python train.py --n_layer=9 --d_model=512 --n_head=3 --n_kv_head=1 --head_dim=128 --d_mlp=1024 --vocab_size=8192 --activation="swiglu" --norm="rmsnorm" --norm_place="pre" --norm_eps=1e-05 --positions="rope" --rope_base=33700.0 --rope_fraction=1.0 --qk_norm=true --attn_scale=0.0884 --bias="none" --tie_embeddings=false --parallel_block=false --init="uniform" --init_std_qkv=0.0244 --init_std_o=0.0 --init_std_up=0.0244 --init_std_down=0.0 --optimizer="ademamix" --lr=0.000307 --beta1=0.9 --weight_decay=0.18 --lr_head=0.00585 --warmup_steps=429 --schedule="wsd" --decay_fraction=0.586 --decay_shape="linear" --final_lr_fraction=0.0 --batch_tokens=131072 --seq_len=512 --doc_mask=true --z_loss=0.0001 --train_tokens=1449000000 --steps=11055 --dataset="wikipedia_en"
Each number is 500 + 50 x the weight over its row's rms, rounded and kept within 0 to 999. Layers, rows and columns count from 0. Numbers have three digits each. The size before them is the row's rms in percent of the matrix's.

# down: layer 3 MLP down (transposed), 1024x512, rms 0.0493, rows 217-283, columns 384-447
# gate: layer 3 MLP gate, 1024x512, rms 0.0535, rows 218-284, columns 384-447
# up: layer 3 MLP up, 1024x512, rms 0.0531, rows 218-283, columns 384-447
down217 103:520594530509502495542410463488497484491516538537534491555606503488527457506504503586410467442505485468529481520508427539581547492438495525531488445498525490529553522499462532545307515458499424
gate218 103:529472490480508451495510505499539564489446519398555490475477472485536530549464447510400511486472416536439474492540390585495606379485622566422497525455495546511507421587464475446536508504461611
up218 096:563592545551475466463449527386404334507466534516447510538441492488581526553512548469482511554596544499564516462470507478442569505488534540500511421409603477490536459475526467506473559460512450
down218 100:530455503447518494444452402554427449513504514446483476524513552442470540611408447522453493488441571428579529578477477537452512564613503512536461558592499538343478445580665484563500546441531490
gate219 106:549525515485400381557524557533459549450504416459433423487462459508445450513450450516451485385439476548449402586496417462462549569460452420520549604528506500479479424552388520502493604553486518
up219 102:546427542500559510500473529556486550439492517470528484515572460458520508359506435547486573470549545545464516584502454562482443443505501560576467500494516410418507496410573479457489438500482481
down219 103:509433516483546516452558407516488518526570428515553513468485487471489524495531440526457488564485488458501443575445484600467459444536512547575447432424547539515478543461486465468501400508494484
gate220 096:511512553485535532484509397533561512435534385438557563480461547484501513519478538548552565467419465475441518556431449497512519641579443461469527555506515475580434568495516514445510470466524493
up220 092:479471483414525510583447492481597434467502461562525465491485486427488445458497534505468462496465522557600600535424527449536432565547513497549562475493509517407493572502491531506557468537461544
down220 090:552484423585470571471503573523471498596501608508434402532452579521536439607481444499485565524542495555504441478489531520440499443451490566516449558480440471483617521515500547469418565434467451
gate221 105:471499471522482405525527474470530538536515425562485480533457493493603441533499592513527513421456440472593411503478634527515546430505499570550579510515465583509499549514564466478540503513491549
up221 099:568419529531609527494518497454510531483543465537497477624489478502507472441430559487506479557555527444386472540415527500527549429524498509397489593542465557474493544409492442461500512506449513
down221 097:502420489544433586482472472522523446525463512435522502477534472499455510463532477555455479456508463516493600522497486507544559498500466475478477536501544514549608475513512390526363527456484545
gate222 094:602434511560340494551512532532465527479570451479522518514490542501464545464495442516518567488480507500468519434504559542496519500544461508397514379442455540451607493548554518478465474540566412
up222 099:515540401575450381443524587455514568524534455512478506413478485530519525468452479588475462548548463549513558397371437447410493414520450455508413524444383488570490508570523518468490581524486514
down222 102:477537499501527416427465476561569493498443420491515519491507566484484494573494457480473518477494478563499497554531491545519523515500501539386524550511394530513410394527509406537333513513479456
gate223 100:504524516450498555376518448513496436437496526532585480519532536535533489523516542438622517568523563419498489462492589454454466478369468565411495466517511437471455425548589511486523485506535612
up223 098:435457423518466572502448549484398527553553489486477483466463516516491564455455546424526477539469467403488486523413444458515412451578511466509499446515469527539471408443482409493497534483509516
down223 102:565483543612517542489499528466579487511425462497479478527500485645530455559487579455466454646452442481437515461510439547524497535520573460400583531557453436507553514428493441537454571518506514
gate224 098:489530508496453548459546542524511554502403488583415399494483506475562577461464486475636558514522496475530448512539571427487479518429487499435466489519473521494492392552507483493452440532507482
up224 098:507558484567511523478476605465579436421457457450467460501508585444546502418522537571538508436525440578460544509494457491423502496515468605463481558498625532495499492524533484459454478543513422
down224 100:492504477588498549425588458569476423643498486499449509432485425574491477423496525499517498504588518567549469459553528467468534488445508519516522537508465435510438515456518466659430517522573544
gate225 106:479502481506429469482471443469485456448446502525563512575531542459466576470579554479491442532527430587533469503522479567527555453490457612480501520451391469505462540522545498517536595510511479
up225 104:441478433494402517575447489562471514521547565441544505515497633495494497530523527484463476525627447514556527466472581444554486437468427506567567394532561558553490482491455430491581528449466479
down225 105:469466466540456514493424513479539541448514449536550463461513535577575543578470509470435546578502475440494386490512450545575470493516344523563525486549514430492519507556435466524518474508506435
gate226 105:515432467455575511528473370479487485405493512444448441536478530428369527373515504550572473409499533471416542547528473552486447469427459430509562479557491561484512486461491477554538430525598585
up226 097:533660440517510556622468366439534489463576478598501530511511498466478447508547549541485519529533579446467594483497461439535472537494483439599535506553556533509606557500451466467486519492452460
down226 097:552439566530531410449470459469534516522520499476518492462452512501578485604412450533453558462477546494537531467479526549485437503425532558525489545521480439536628532463439609486422635561524482
gate227 096:577460450439513500509512495533384451519510552508579553556536525585439513506638424497429499508545479571490445464420526537502557529558469488489544355444510501493564404518525486408536477456493458
up227 097:534498500518514486500549383464558398450482568444435490452477480446405506511533454458479525551587499498502377419482513536484515542515501451531514538501565390463502399473451447470431506494485440
down227 093:479520544551446454509466466512535511538506590486452488438455392350518530430600534492518484570588449456536462487460515524504495450510541483527524602421517566498480600519467530483420554503502488
gate228 099:458410491569507467467439397558536500495512533438533577471375564529488507511485451471627553511526542568513512557470443449484475501526530480509508629557533584573414461480394488471490528533482514
up228 101:479524486552498491605484498505539534499470458503369655403544466528480501532461479483461421390556475480475394520564548421441575432494477555485509476474473527467480465438578592583452530455599365
down228 103:443447586527475547527483484467458419475527447570532577467418435547527490551482430483442459483449473440496462496486483428544542507630444549567624440537527431464603501467561463548571517569500438
gate229 100:577461551482538651452469423503499490419552457589432456546368520515523462532489524504454502440561501456457415558539535489467503479424436415476503535495529454424455427540430514455577469545627527
up229 098:495588474396481437552545466500421486458613513571511419463443436505477557436488375510381400480486443489528547431563440477483454466438470555580487546457468497519492588543502516535545525578494453
down229 096:491517594438469513512549449457475543470562449472481531551552562447489569485474515470493525479508545481520530443577453535489485469550500519459511562490534511489554473460544443505538496523413504
gate230 100:474562610420492481504425548499505522543534451408499418537491455520530405515594525402461534579524477497558456487568476464471460491461483559446531523535509372499532539543512511482471584499530505
up230 100:489528597571478547467574507488549380387418573470503536487408488542418450566421459597562504452553448436589528390477584498478546492397483454559478539465512448529442467566575540579460499383471518
down230 098:559521549590515517511525450597483505439452630514580503522575470514485461537456530498549482649532629484586618499372462561453484559556512469537465463439533474496483502450505406487583540476549421
gate231 098:480498459555540353537510546408479515450514553377479505574507464464519490455572405524472508437494442440485514448533437465574530559509440553478460478464442479529487401518562447466468502507465520
up231 098:545477446547480480501547527387367511550564504504546456505467539544446518541531540475554569467452423481478552561508489545535553454509539455550538429509445534499452467569501525515514481434504518
down231 100:424537537602478489501553485449532532529566582508469462487404441508467516426419425585429540492499441523597459466485558499494495517443493573451407358494547583442584544523372471449482489486396482
gate232 102:593542522575464598488484543531409480472496484466500470591551504442500483516486582432474487521548501341560578571415567481488546563464546438449529513639460528474485411483459464468549492493494465
up232 098:525441451474570516525552519591537532455594490568563478554477464455529459546511442405549554474498493458602567431610577514504562458566485488466467472555528403450508601524512521543486484442509473
down232 103:504434448510438536556494520446513581434490473525538516425472582422519477518484517470541560470589448490439448467583546492460471494514412465440450396456526539413531560532502455505306501497515551
gate233 093:459506488402489562600475473480573533566518465489555476549488482591506504575557475482501469597495535461577660466550516530455378433516564406572554499509502545443404509496413575562488533463533452
up233 093:416555521429451515488462529517442526550523524535511459527481489507509471571572410484610451534451527521417538474347538590408492444467535519537560485536475590507480503473483590462509510537588463
down233 094:420523526385462570550538480561457508550529420528540466592454523488443576510550527555477522616545469428583529469482409477632528511459544602470490585451518470520524498450463564499474599466508463
gate234 096:444470439457427553533528463555500529545496566527496494468542501547487549555489370564483500595496476591556536482387532504527574492505458507469522422517443660500479557535484527533480486550504534
up234 104:548554585463532486446425516479499420357526537574501401487461464460459529527550448512416518483531469480547414500495522485537470471423493529467479499527597433574524486479481493417597490459443589
down234 102:505535590395429556556474533546491543505507550492517516496422470545531567471486394483535465503466415500509473577386593514531586449441553517499529452479406562526454498572508478420532455487416492
gate235 100:522465513554479483555530507473460569524451493544604509536443482497541412495476500512572524459483532493499523560531499475546576472466503518546564440496577472464529674561625461433516576505586440
up235 101:437576494524438510530550517484507433437452460486582491488488522512524492531519501630579522522495536541449538527488580365509445541369498474608439482667459548486483463406482506521484508544469468
down235 102:559431450513442453481498552559464525390529564540557508486484449489528518464526538493541587473471565481540484464476466461543541495600496502527457503423570478473447441448544434551485564483570458
gate236 093:481432543503439448534478525516519449516436552478579458447531523575437464463533418494591532415547531536473457508490462462622427597533454539478509459635532463448438384430503445518476533530437531
up236 094:461462526557471458502539589571577479464618518477452462491488482471530423465503558472532397419512401534508498530611476439455532449487594483437475514421463518556532544555477491457510438467535522
down236 093:561438544495533541585472582464496485472548529533507527410524406484468505474542564422544452570517535498559429527431566437541429401461496552435516453486510509515529489453566446423574515461522446
gate237 099:583523513469474467452474525538439485427512504514502470606444518438410505423504559508506648484630598531460613464447455514392478501496493544438491582497506480524484327432571472562518540490568497
up237 098:460446429543495527521595498487469479523470426494412441492462543456475422525493435518559518562444358461453495449486574442499433493449510478387539545422370504532443502483437506496557460531466525
down237 102:504504511469492596521487474478505454428460500425547427540549567395426509447449522543579483616519479482591579488522472499526527440440531534461545489482488502506490469511433551502755497497528469
gate238 099:583355553558450472469543508469534440490371468508476499515460386578462578478506439451515517476439476493492396566570473537568535509480523577570559468564481480494490431545494466386500525506546423
up238 099:485449604438540443521457476531529460575569476482513512595532430511505407499486513466457474525448442551434474472521503475429466535515496543515503469501537490378522527417503472402492453527431509
down238 099:518532521493533586469526436473508519551532589531541445607548538540509521616533467499446477463529471505547538496610521507463395491398476515495513555484525486419505509614477481529492473492423589
gate239 105:448468504490495478557530482399501418444476468537596457458534482468454513624529498405507459515469499498436510541559546512502492520474443520526592524571410463473437516524507440415481523582561519
up239 101:458491627481591571420477421534573540529568480523513397554498598415477577534472556545435459408557485485513572507517510554501443448475457498584485522443558531513505557475479545464524500546599503
down239 100:532552510466504516503525453530624572482484465484574454599436547494542521561492558428485488467488522479512458509518524494507497542518506436520454491446598465501534496497491504445459475474465491
gate240 098:540578473476472457438468346579417465466442510530396544538517571504473436498463575551516468443566534433539484526448534518598509491572532391456550362505418404511413402563575440483526483520590423
up240 099:488563464453446477412473470576426604550458627470569531447439435478448403504488508438587516461510481513509463528560510545539457523541451433527551523450543531528564545496544493563511498552504521
down240 097:465503432529384472469536475458501555492505501513519458559563495376505634501445478524483470512530572447453494560505445547519523526511512544471515544477519487464489411569463571603536430559579475
gate241 102:504508506534592578508445439555527548415513546506455566512441423447466438604523530480524530487496499579459470503476471523518493556551396393449561520558443460514463504540435454465580581552602503
up241 100:487535599550492533497526519606443531507504466500562506492435491401518503425561484594551490440391446473537523454520504527580466558495562468537632453515498505494476534423597479410488486581496512
down241 102:449418530503524444507527581497508470562502486627475542497522493508396479514471482448504444429577520518581414458545442449487443484583472493446536435549569469542568497456474503375472465538540478
gate242 103:612522437494470503572487509494520456514490487478536441498520589555527547498515544501452473552557492483462513519584509546489541500517589575640479510492542422548453583583429479561562464543556469
up242 102:466507519481617577445511586589508505420476535552562495581494396502461598437514439448509587466437549557478574470585538555528454438469524446464505468578501523551482528427523551481539484480460534
down242 098:501567429461542554515490525624517516442471562625471477522376476495527504528479462526542447462496467508491499554495512479583525484486554496458528495556511562512433551527478616522447518498491507
gate243 101:529513533470472510509483402449463496488441453550512591424548572359413501501489548493510414449561499440482398543557461516547492652493523439470561538463465541466509499555508421501522520525513439
up243 097:548543499487445514430591512517534555520464564460464529464507578525441556489482486577460446494552447528442524441571429398461485545557453549457429510508408487558539463541459517419485540511556384
down243 096:543512471457565469471473531544457480527467513556480473521461490544556457544417553459466621616545427559447538487412524484470571468559527566561484416446523498467403510572555492460486456514477491
gate244 095:608514527512489455503472527522565528551389500468496510429477498541489549564476541436546542517549528546463516453463484551551524442459406566548499459467465593542457510542533434485474505465564485
up244 094:417492545515430490438478526493541492409452469553553501599531408498515563539467500504510573511529472561483521428524566423485472446398524535449373483463544425459539547532479443476401441484475533
down244 097:482531473541522475502542494440577552407465535519481484469411510511498453473492529523590463517489549627574565458483436512594502451451534487436511488513479573444537449436512563548486514475485515
gate245 095:476353473520546400550527478463476435516523484534530537501507477380626490529479431572590581624404618537494579523463519489562594515502527514379484549430527531521502477481555491480457477414559482
up245 100:630505504455503483603532425458480438604478535469563518558495475546584474582480384509540562510559561547557508533499536551584563473431557431492516489509482516489515508553426557551491513437501501
down245 097:517502508460432480480496460537514445575481458501437531483513413482504520488403469499532601478510560537550510535521446478534538615494453577412468564462566465496503518493498522462435499448524535
gate246 102:509504527474541517574530459453446438447504447439403571500511420517463332469487495485489618427557492438561471559568462609525489490446545519532522452504465519562445431523499542531499568411490495
up246 099:464489416530506550500482527489528539532479508496559492486505523511469512555521500486436517543496411541573455605577546456425541558510423445525560511581520505460506408549412468508490544546464388
down246 101:572434574518375438585385449458417387529577621421512481472453515561548513451494454510431466572519593510527502544519457524538551399445577573483519479493530504439476560475468427478507562457470605
gate247 099:472548483554549450511483506607450565583438512430501526524454480493447596459434500470501555487514509592540512486483481477453464419508597624443479495584504602486471548451362476605520439505499454
up247 097:515515490486497455527478508573507480496466502498481526464458545595459549453497457501566504454493521429452524432508546423510420498426538548591460554497614533480587489498531533495508420506504478
down247 100:493463530500470484613539576603491477443456478500527458484434491494462576558448567522480572480551534544430500499469536412506515453556488445522631474536454674542628462504500537388511543573453564
gate248 095:500509449541522523490528479500459477450478502479512526527473422492499569454540500480517520450511498405435537397511492543519466493588491473439513510536469510414563557461527522479544463546522450
up248 097:473491424534456592516552434475504488516464501407438536481522436472423476496463475487493536567459457472471516404558495488556503375491552606459478541506489475500504456505578457447497396466478486
down248 094:574571541540417578508539517589483479506477504427483441460465520594484614436440557471561469509401419489500491496508540593565417491521547574446518515612511444508534465548510530456334496559444525
gate249 100:537522532498477440474536479517452422468441490489487560554537547492498501567544453431563511452543504494428571519460393496576518568508458523580521445495484586501546518566572489522594499523513517
up249 105:469458503409479521515623564490546529531472495445548488480602521435518477545478440612514548545545536514541587603546546512430477567457468431593521530414587482553512402476547509505529448494411559
down249 105:465490492473457441479566497464536492504490448528564442467543535503492532457462511583451594520489564595406560499543481536533489541448510452504450439541522471512450437491510495490368544417459540
gate250 096:452557597544515554488398574508539592437407477437485492390512520475508476487529493457524541567581507555454529602577491556506393383440464402519478613474502526487523510501533470490416454493476528
up250 098:519533450523541426508492478513542482452460480454547467572457476433509514526385553572492371419506430432506511544500488545564551506556521498459542501530454417548467502470449492504516555427567483
down250 098:500475491557579498489508534506595522532382529419510516551564435464497514509483511503463431472494504430451546443597518527527472471489446505509433624412545544619520556525529505532521536414507577
gate251 119:589515567458626518464572450541415477474480506488449471531555567398562545490574546511442493517538462502478451474415492454411508562564491586409428527518540495483442582477527580525456418518429537
up251 101:482493452561468450465422438361576540538531463486501457512420492475485429472388345422647469489456501503563436537595500485559437468461493492544515589502599414478522531437597568468446521546627422
down251 101:567509591438543511457555510563386451448493461541463462499577491507560580525530565583448507539481506517429533462442571499371486539552545514479482481504487559474434536472534582448523429515438440
gate252 102:462538500512493471526552472407498685581509520537517534476470488508614448563580483556473406565417512516523483507588507530483440422488495473510537510533581509491522473583541480467503516535568589
up252 100:426583516519468439518500464443546560439393455514479498528464527474481470519555441493479486539475549529480561419594483537452420492494576550567482420520523502521477531598467562482545528404539611
down252 101:530553442404474535555427470427505598503479462464484564485493490443498469442577494483453391502540528510453531488421567544554505549538551480496536531519517462538574488510432421451513444572585520
gate253 101:591531526499474508498518470489594468519478447520501590508489468414495434445517474404429445519466534408535504570530516478558571422479438567426541469446562580532489533452578515437550548546548472
up253 102:524495501543487529510509476491474504541507485571503532467538427503516476448552514600398487495529538546492533567337459430559418570539409462517481476451431556483527518446538551462586486551475445
down253 099:491468552572365549499469489487553468439555412524541491531461509525535471374483482471478515446460527497479567496501475484428453594504599530488538487540429526501497490455466531441465476547431446
gate254 101:488551414525487448525474477424476410543541495465455438504480478490526454525626437589552500474521440383436548501412514477443452468386543454615509516467555586513444504508508501451470490527494494
up254 097:610505555599459527499470494474536484491503599470477489516472521480502526516529601475425457484507503490552414445538581447504540483469574480469452455527507453445571545521432432514496519476487507
down254 096:508477487478424477497506466535434521440490378497522547440441386498438525487589493568546490434482455423526583455444465535580531514587497510511526565568485617576484475486491472461466563507444552
gate255 104:502496445421492463467384562464514484420444409437564463422494476461530409562500490519480468552440478530499461512526533447609522541536517465504497476439459503407531504482557530521518588502535513
up255 102:426481558468499463518451562452485558533549512491529481544439553614499602524530492487490502464530537390543541509567500505574458534488511503531490505580615530565524501472478508555531526498469436
down255 101:513436533532547463499585456563497479584559486530585507437509480445457477532516527435602503461513485568517507512545473571540518520460503514523511482481602451448516566457514472563623539487534530
gate256 100:503459523505584493476527469520456586423451468589590459485526544489490442547540466566563466581432576434560490458540423477544550512491467462543525546479561426545531479399473462387510497622531498
up256 106:552541478621525406504686579526486487463547567515549519592550494490470477540486447530516529508539521539518469495530436545514480426505480409444482547492529428564512492409361570480498552586521617
down256 105:542559442520572503457533532565436528490473514500559519506547577573545539461454461402578524473485518523474559454471391556567553463518462525503428597504487450502439448421521496422475485507454430
gate257 108:470521466545522519475530399534520533465599522416486482507498509565466523504462476567447511537457513454572455551467512547510455499473514533544537501533558492498517451505489490585486557421510468
up257 098:495469513533437573487490436431513491552519495605509538485387469483572498456430593575517472457443498516410525472549370445466459499545493441580512423431476614639448401491406488596457567525430443
down257 097:508385450533525457499475488548460435597557445473549535526540522477483537424575538444495491511478472517517500498422528521481489452456470467513499502560496439454537563443509505515465462421496477
gate258 099:475508534529548543488489401520406605461503450507501512581524476503443508448512510569476510511499495468446581498542562429493500420411493549501381433445486539490523598590384464593550540493529534
up258 104:356545421533519548491521592495500524434573514488416513576590538472494549401469469500445555526420414474428568519572535513514526522578505447453384509477508489539499454480506510415435505449546429
down258 104:410475453537371473468488459448570450461479449500453545558527535563589416509490494507569458502508603528519538456513455469409502477447503400484526570411468427442505493488521473493507505487529541
gate259 099:426514459544475490544506443396427533430527507445514483570568554541566519526479543439558535532397487544513531434509450482537406492436539481568585457639432464492522463484403439504544509520642615
up259 104:599448519553509433493443466463599494494477452544389500478542460446437473579559531510446500446492524425410501553507426525435560437505462483519446484417499522468539508422545513584513528471488495
down259 099:508425541516587496524593499563581480512474431413430473498510463460504463548494473484474463465574520482390525562534567515431453543595485565550441461519518560547521456608514585544386498425514573
gate260 102:541468564514566420505437512475510502493449527551483496514504516435535576553554550516426439444447523517537538514426397527505536441542531587541490447487527506418431488531510532510628429467561551
up260 102:465393481568605476505443501482474489497505443496432437470500519464482526522552549437573506495431508535442542528484478467383537473525509475638517521514468489474493420577497563520488500397535456
down260 102:465406436514358531464573476512502442492444412477498536493528515442462501452440514474488410543463552448498504501517547481542500549451493486500480487560643562531485502519418483470519554427556520
gate261 099:475516489471488519454441435387497496406482507497456605576453463415540497537589576472498494477459535496490531516457461545498494468451483507531534444472521558397542450522448501424628523450535488
up261 111:578397456545459458482524513516506506591525520580487545562480517542559478526557464554504518550536528473558478463497531485547494569552475513484520483559498520529443565528514445550457436527518478
down261 102:496450490524564458514491498576435480498525573612541577490468501503573565558447500583503542598629566464510475480497463469530457444448424472503537446492464462506545505582559470526495489552550427
gate262 101:460329469533592485505484483544536467431490466527582564514537444491550455510541483450631481572549578495501474533361474547442527470446515382447492524471491523510452507522513534416546533498484423
up262 103:469534530572465603552448461541527593558546563501444560457502455461506581499530487444523459486417490466491505573511485480541532513504517497495507488489546444519580480424413527412494438501497467
down262 105:490514568452526578461439525435485516475525484487488481434469422434483504493507461468479523645487579425499554406479467524440499580534479504415497487520412464571577507427463474418566550546478489
gate263 090:475479551580542524524551421498478485477506414423410501465490474495382426446447447480421551440509390548609463383585453532472437487487479410529595503433544421505525536603460444537396540580532411
up263 093:524467396459466546499498606455516494507569480531436559521502455513509502454501444551493515462545478504401483448468550456506500523592578580463447490527488482527466565370491490501517428425362475
down263 091:553489450482425370374498514489414465487519449550486519466532543452457548505435519470491487668577470516466483436482641490550578609568546550503563491509533527499478492445598515515503430471563484
gate264 099:617531551530467442590540588578537497456555434457458421496532476488442483570508410520424546539495424425468509447434506498474424492492427505540578444582412530516617406499511455468494457531487528
up264 101:407459583459497531472511476437523508502515493552415561516514408566452516472551621470497554501476525610493467501556523551486481508463502430522532519459514480506434445462524478499550532604523586
down264 103:489557550509543560487554542469537444501459576449503509568576461411571424570467510580487479546519485435530582508519457504398527498544502481435507423437472490514508458445490486501666502518427512
gate265 108:427568400512510502553478439536454457410444520459504497559532492581466426526594562530604526422500532482565384502536471347541488486450519492447587522537487522525512561531531469433500502485487478
up265 104:665472462460508507635509490472523525534452561550477414485437513423560516473476495466424530481537473473473565467539503447491572565471524550511466472494520489443542495518498552562552478544504527
down265 101:506509492458483532543495480453468475469451504530475602520503510465473431497417501501516424441508485497421452419502571434440521485486503496488396450491515538423525555524506547568698588556401540
gate266 097:539453465585558469584506460456480538527437572441535497494412523557435502477473548488477441588527491572497457505436488469502371524540452532522536453445495513452453467426565471493404473488490574
up266 099:475463510456445429471533477462515462483579607518458607534532556538507522575446552495475628513512467516481463496498520475506462510512496541621540594536478534462514462449461503419553582539436526
down266 098:591522455484449503587604521493505450512529611543470445473606552629498512538512532502518444654469498502434431463565496476543423540520450612558567535494539482477522532461539516567437565572467523
gate267 104:517609460524422398542473453485461524562508506537718537568523483460529586515563433465507568499476477505511501478510470500489530602498427514438564493507424533452500488493528503569552509453479513
up267 100:540486355533459437428446463471486505518497453525482462514528507488505570485516521439476518374528507465448473566455447443480631467497447392487457490439502540639512472490527578590576487493602488
down267 098:472433400582482522470389519362522553515460442603566398474522518478487393575472407602416521616483583525501472569561416525430520540539511551436528400499518508568509478426439485558533525464531443
gate268 099:518559494580478577502509463460536533531462512453497464462475549449455401461534568459458433462556500517542570498514501513451533539389529601456462495421488443499536428495437491445446606543569479
up268 099:495423518470414554475568563524502501489527587482602439522356477483522548506507493444466503612431526526492465471574472578511463447535535468541487503552575505459454542580514554476542404511509423
down268 100:525543534511423583484472528479511506494518402529477515517449519507450466560454521498542490521552534485535452459453482596528444534337427477436454528539512482535519504524475418447557451614539496
gate269 105:467502431568427494571424481526527431482395495482566544446534397526463565524589507425472379582506386453412524518521452527494435580533456518512426492481606525461521436535490463544540492467506572
up269 107:538507561553481579521512527495497473529449447483552533536499501536518565494444505506597438390555494448476510575514540431582487509517511555551505469498488435542512462503489437564511525387522517
down269 105:538533499488547648484588465572512478506440542510447558536467487506494524518484535516509492496506514452455421504484537557528482493499398526521514534548475511572516446552531487546479470399561437
gate270 109:551486405532525458533441463484401521519508518506519527511583577559463522524534468494496464530470429483540407501529508460631510470461356474515442405504477593441447401482515486484524434513554504
up270 101:587438493401617505476468506392495449480415441568471512511485430613438553531563590496484496472493444438544453504430452520518479464496499563535569444532531568559529571460510532566476593491497511
down270 102:461556542426502548525528556553507446528550435462423478492504495547530530551510552435534528451431547480530498474500533479531468455581518534528572513450460451528540500491395546447487468503542411
gate271 101:456527530633402585479498493420505557486529498494450588536420430497431502557546563526515529497464419519520632521496585475420448530452524445433531513518527613579472500451510492483516518495569490
up271 101:456554461560440432492500546517537542483417505599503401430463502547554492415591495495470531462572520508503527467551452480550483568419524513595545513403547412533582452497541519537517525548524436
down271 102:521583543504428458486473472580533405523544457498436486569466435546468468408564426524536488530607564466497450522513538601443474467557564505459607548539511485479443464491438494571496590503543460
gate272 098:487433470438501515537492487597498520488484560490486476428532504444523605544519521473481481545517573487503506550478476426534452510525503510484511448533493558470420507461473389386423597443501513
up272 091:554417571488524611581431476511494424521565431550482526432439596509533472498609560473453391539467563449449536456481518506542510520588557552447475342452442469483506483522520510435483445524518432
down272 092:455424489544484457497510450421518472524520416497453458468604478593541454520406544495496590532449566567439564437534494530467513499504598475429557573556506463508429452499472560552486472481574536
gate273 100:474545502534435433419525518509521505528475599459531525459477454491414420560526555512557436465407533515529465438426502378420616483429493468486473529424401538566463452578478489418492595432523468
up273 100:524425475543440506543567519521512476537511491508500545561538534517501490470478532509545527625500560521530550521445418527594452448531499597481497517559492581520513544471571500501500489452497564
down273 102:507437537487492522466499528596494439527466545471531574509388495532437503496416488532541464515504627474579521458451504410464420501510516422480431619415389443514557385565495475488546515521447619
gate274 102:578457470481570462594511489577506423522482519526615446500449555459469507554551501477531540509586424482510505543483419485505391506497493560455439588530486563554514528448556534583492475480469530
up274 101:494546450497503453436529632477489494521457523479514498477541578508497531443604520528474541557566587556502533542454569532512548415502490462447538440504503375495517563481436462477499445540467553
down274 103:459560527490403527494554446571516465479461532481488546528507550579481486527462411507592566527482468497534454506509576565559533420468592532502471481527506413440507581556510523458432542575437561
gate275 102:560503491455415508448576426472492390498478482497589447478441574518517441420525479478555481554468407538551548466501467559606575547458545515454498443527514509488509522554567489483538483448515544
up275 103:521512450496462447508540464557482501546462467587548552471463442538519464413411548405527516444576434441460506605454591447500465446469510441469570530553461512559502505474455446513498578561509469
down275 102:534546422539533468452491423401478479479478527460514511563469513464542541410462536496456462408485422497413532450550612457550482478497519492554450527486502514525515438518465437472394500492508515
gate276 102:466505456475536477435474460525539525433393524548431372427425442417428423430577484484502471466454512516478485567527504522492462508517488494523510630451541441479563436510560457473490458433621487
up276 101:470456521537508455518544451466455524552391462473555442507463404490518375440419521499464541538556487535475500414559596508482440486573573441656465545477459505530512512467494586485549515472504522
down276 101:487547542414527492536566438525498541464547401571496495537427461387497472417385484556481475484565553495487502437590522550408454475494528397540430462480331501533448532535422485506478522455455548
gate277 106:533515561532544499474544466494570528502390494513492490448481437559465479533491565493467432493550413505480453398469609510515594483394517503522586445495515495460460583495617401520483416528581531
up277 099:581541437489508530518445569522442514493582483619511519451511490567402566466481490541485483570476530401558482555424452466464496531567444529409459543603471451485544484477504516445486466540492498
down277 102:480578467491602577493518540450384542556597499517522491478478487530569464481438465441501538523551509401371532490438422510457515546424516466502592494560507451443453481467474509491628469538461531
gate278 106:560530477524492508561482419442446461614478473491388466490531578518530547463625540435438503514506488397513450465478571460445529442443578553443418497541534429555591376553423450518498509480555509
up278 100:558476531583525480493505530503421504510592492452488419470487424360581507505451513497534594457520431398463482467465540524512525464473538500557492415527498544427405536479399477481526519504521489
down278 103:549481473619516484473504546572465537457515490479597475473483453550602416504522601507515507568566549525542487573568457452457473591523487489530598493426496417539477556525494537474461530411512409
gate279 096:463554461495471414430457439522545450486555555534565423460458468395433499499605513529484462498517430452457506544547438368486510491493509525474562509457494504519520557583522487382483522478625492
up279 096:563464567463527488422513482464456524620476483421463488515480442560517467488519433407449438492456482470559433434420416629516564478453490577473519457476484436435509463507425443588483514549450530
down279 090:501488417499458513437497495581543527562462433460471443481438450513498436495497501483483375513513503469492504517483524540461464492547536544474425489515455570433627510551537502454607413407467475
gate280 102:421439481465490488546502519617422427448428526550574539524491410469428516586529477504505536513459518412575468492503443486508532553386401462434466500442485599478496450461504486513517610459494530
up280 106:434365486585410557490471432451461532535495665541582523523497546503539508459487489526523467483539508413475478463547519482509419468397475537540540471576550463489498455434608455470474493479445506
down280 107:455493432566575501564534422510556529542465505491560545525479519525629530530548579523510463449542458482418500436565490408480508504383400561661499561508484469495492466459477529512523415480605450
gate281 102:564478577510482548380488507505476484503469459431508540478573534557469548508523500495405383451520415523479482508471530534526560561506596514434537439521540481497428424482561464536489485482527496
up281 100:527515531561439541569499499438490582483495550449453471535552524455521462619436474517494539552500468449513503496540453549499468467508518537498505490410551512542488470472518438436550388509514519
down281 093:576478495498516480457570470481550463455428413506436486592453490457451595491442539488464382599551370550477501542449545570553522626458469482490532380520503512550508519539496512508501492448516505
gate282 102:486512563500481486530458528485497479510501467484473534524505543569546570502545540450499577521419453467491453508545453404493530502488445437454561499559480425484449522511445503489561499475559520
up282 101:514430460445404517477405402490488483500500455501514480408513485459450545495506489481506497479488478465410525401480493449615504592558592460577506403466555474540427440479435576466498456513506501
down282 102:541428496435397520457565422495471502517541492465546464475427434449473507374536462536532580558399503508443553548610531468524493509539489600518513516515469558488572550430523424571408417514499433
gate283 101:477511457498490463537505485504559503563530486490489468468411443483468571480469414465562415604561519519454541566460557487377545470458491507504501383442457496408535483535519523554540511455535544
up283 102:490409453439490533567432505540409476494508483429517521475552507527525543523552507484440498509496517490527419571570437462450475464550545590546524514493523520450606444524585410511524542516424477
down283 104:486520547514591524451491518530516494531420527496461514473577508436532415491512613453536470455520510435577508577483484548529552462458467504438530499517581423538470494487453470430453501478548393
gate284 098:520473342479517572474447484580437552493552455490521476555484462416475547445509484451502454423488485521554556572505432571578574606480576456495469368497482553486506508469551568463531477354469626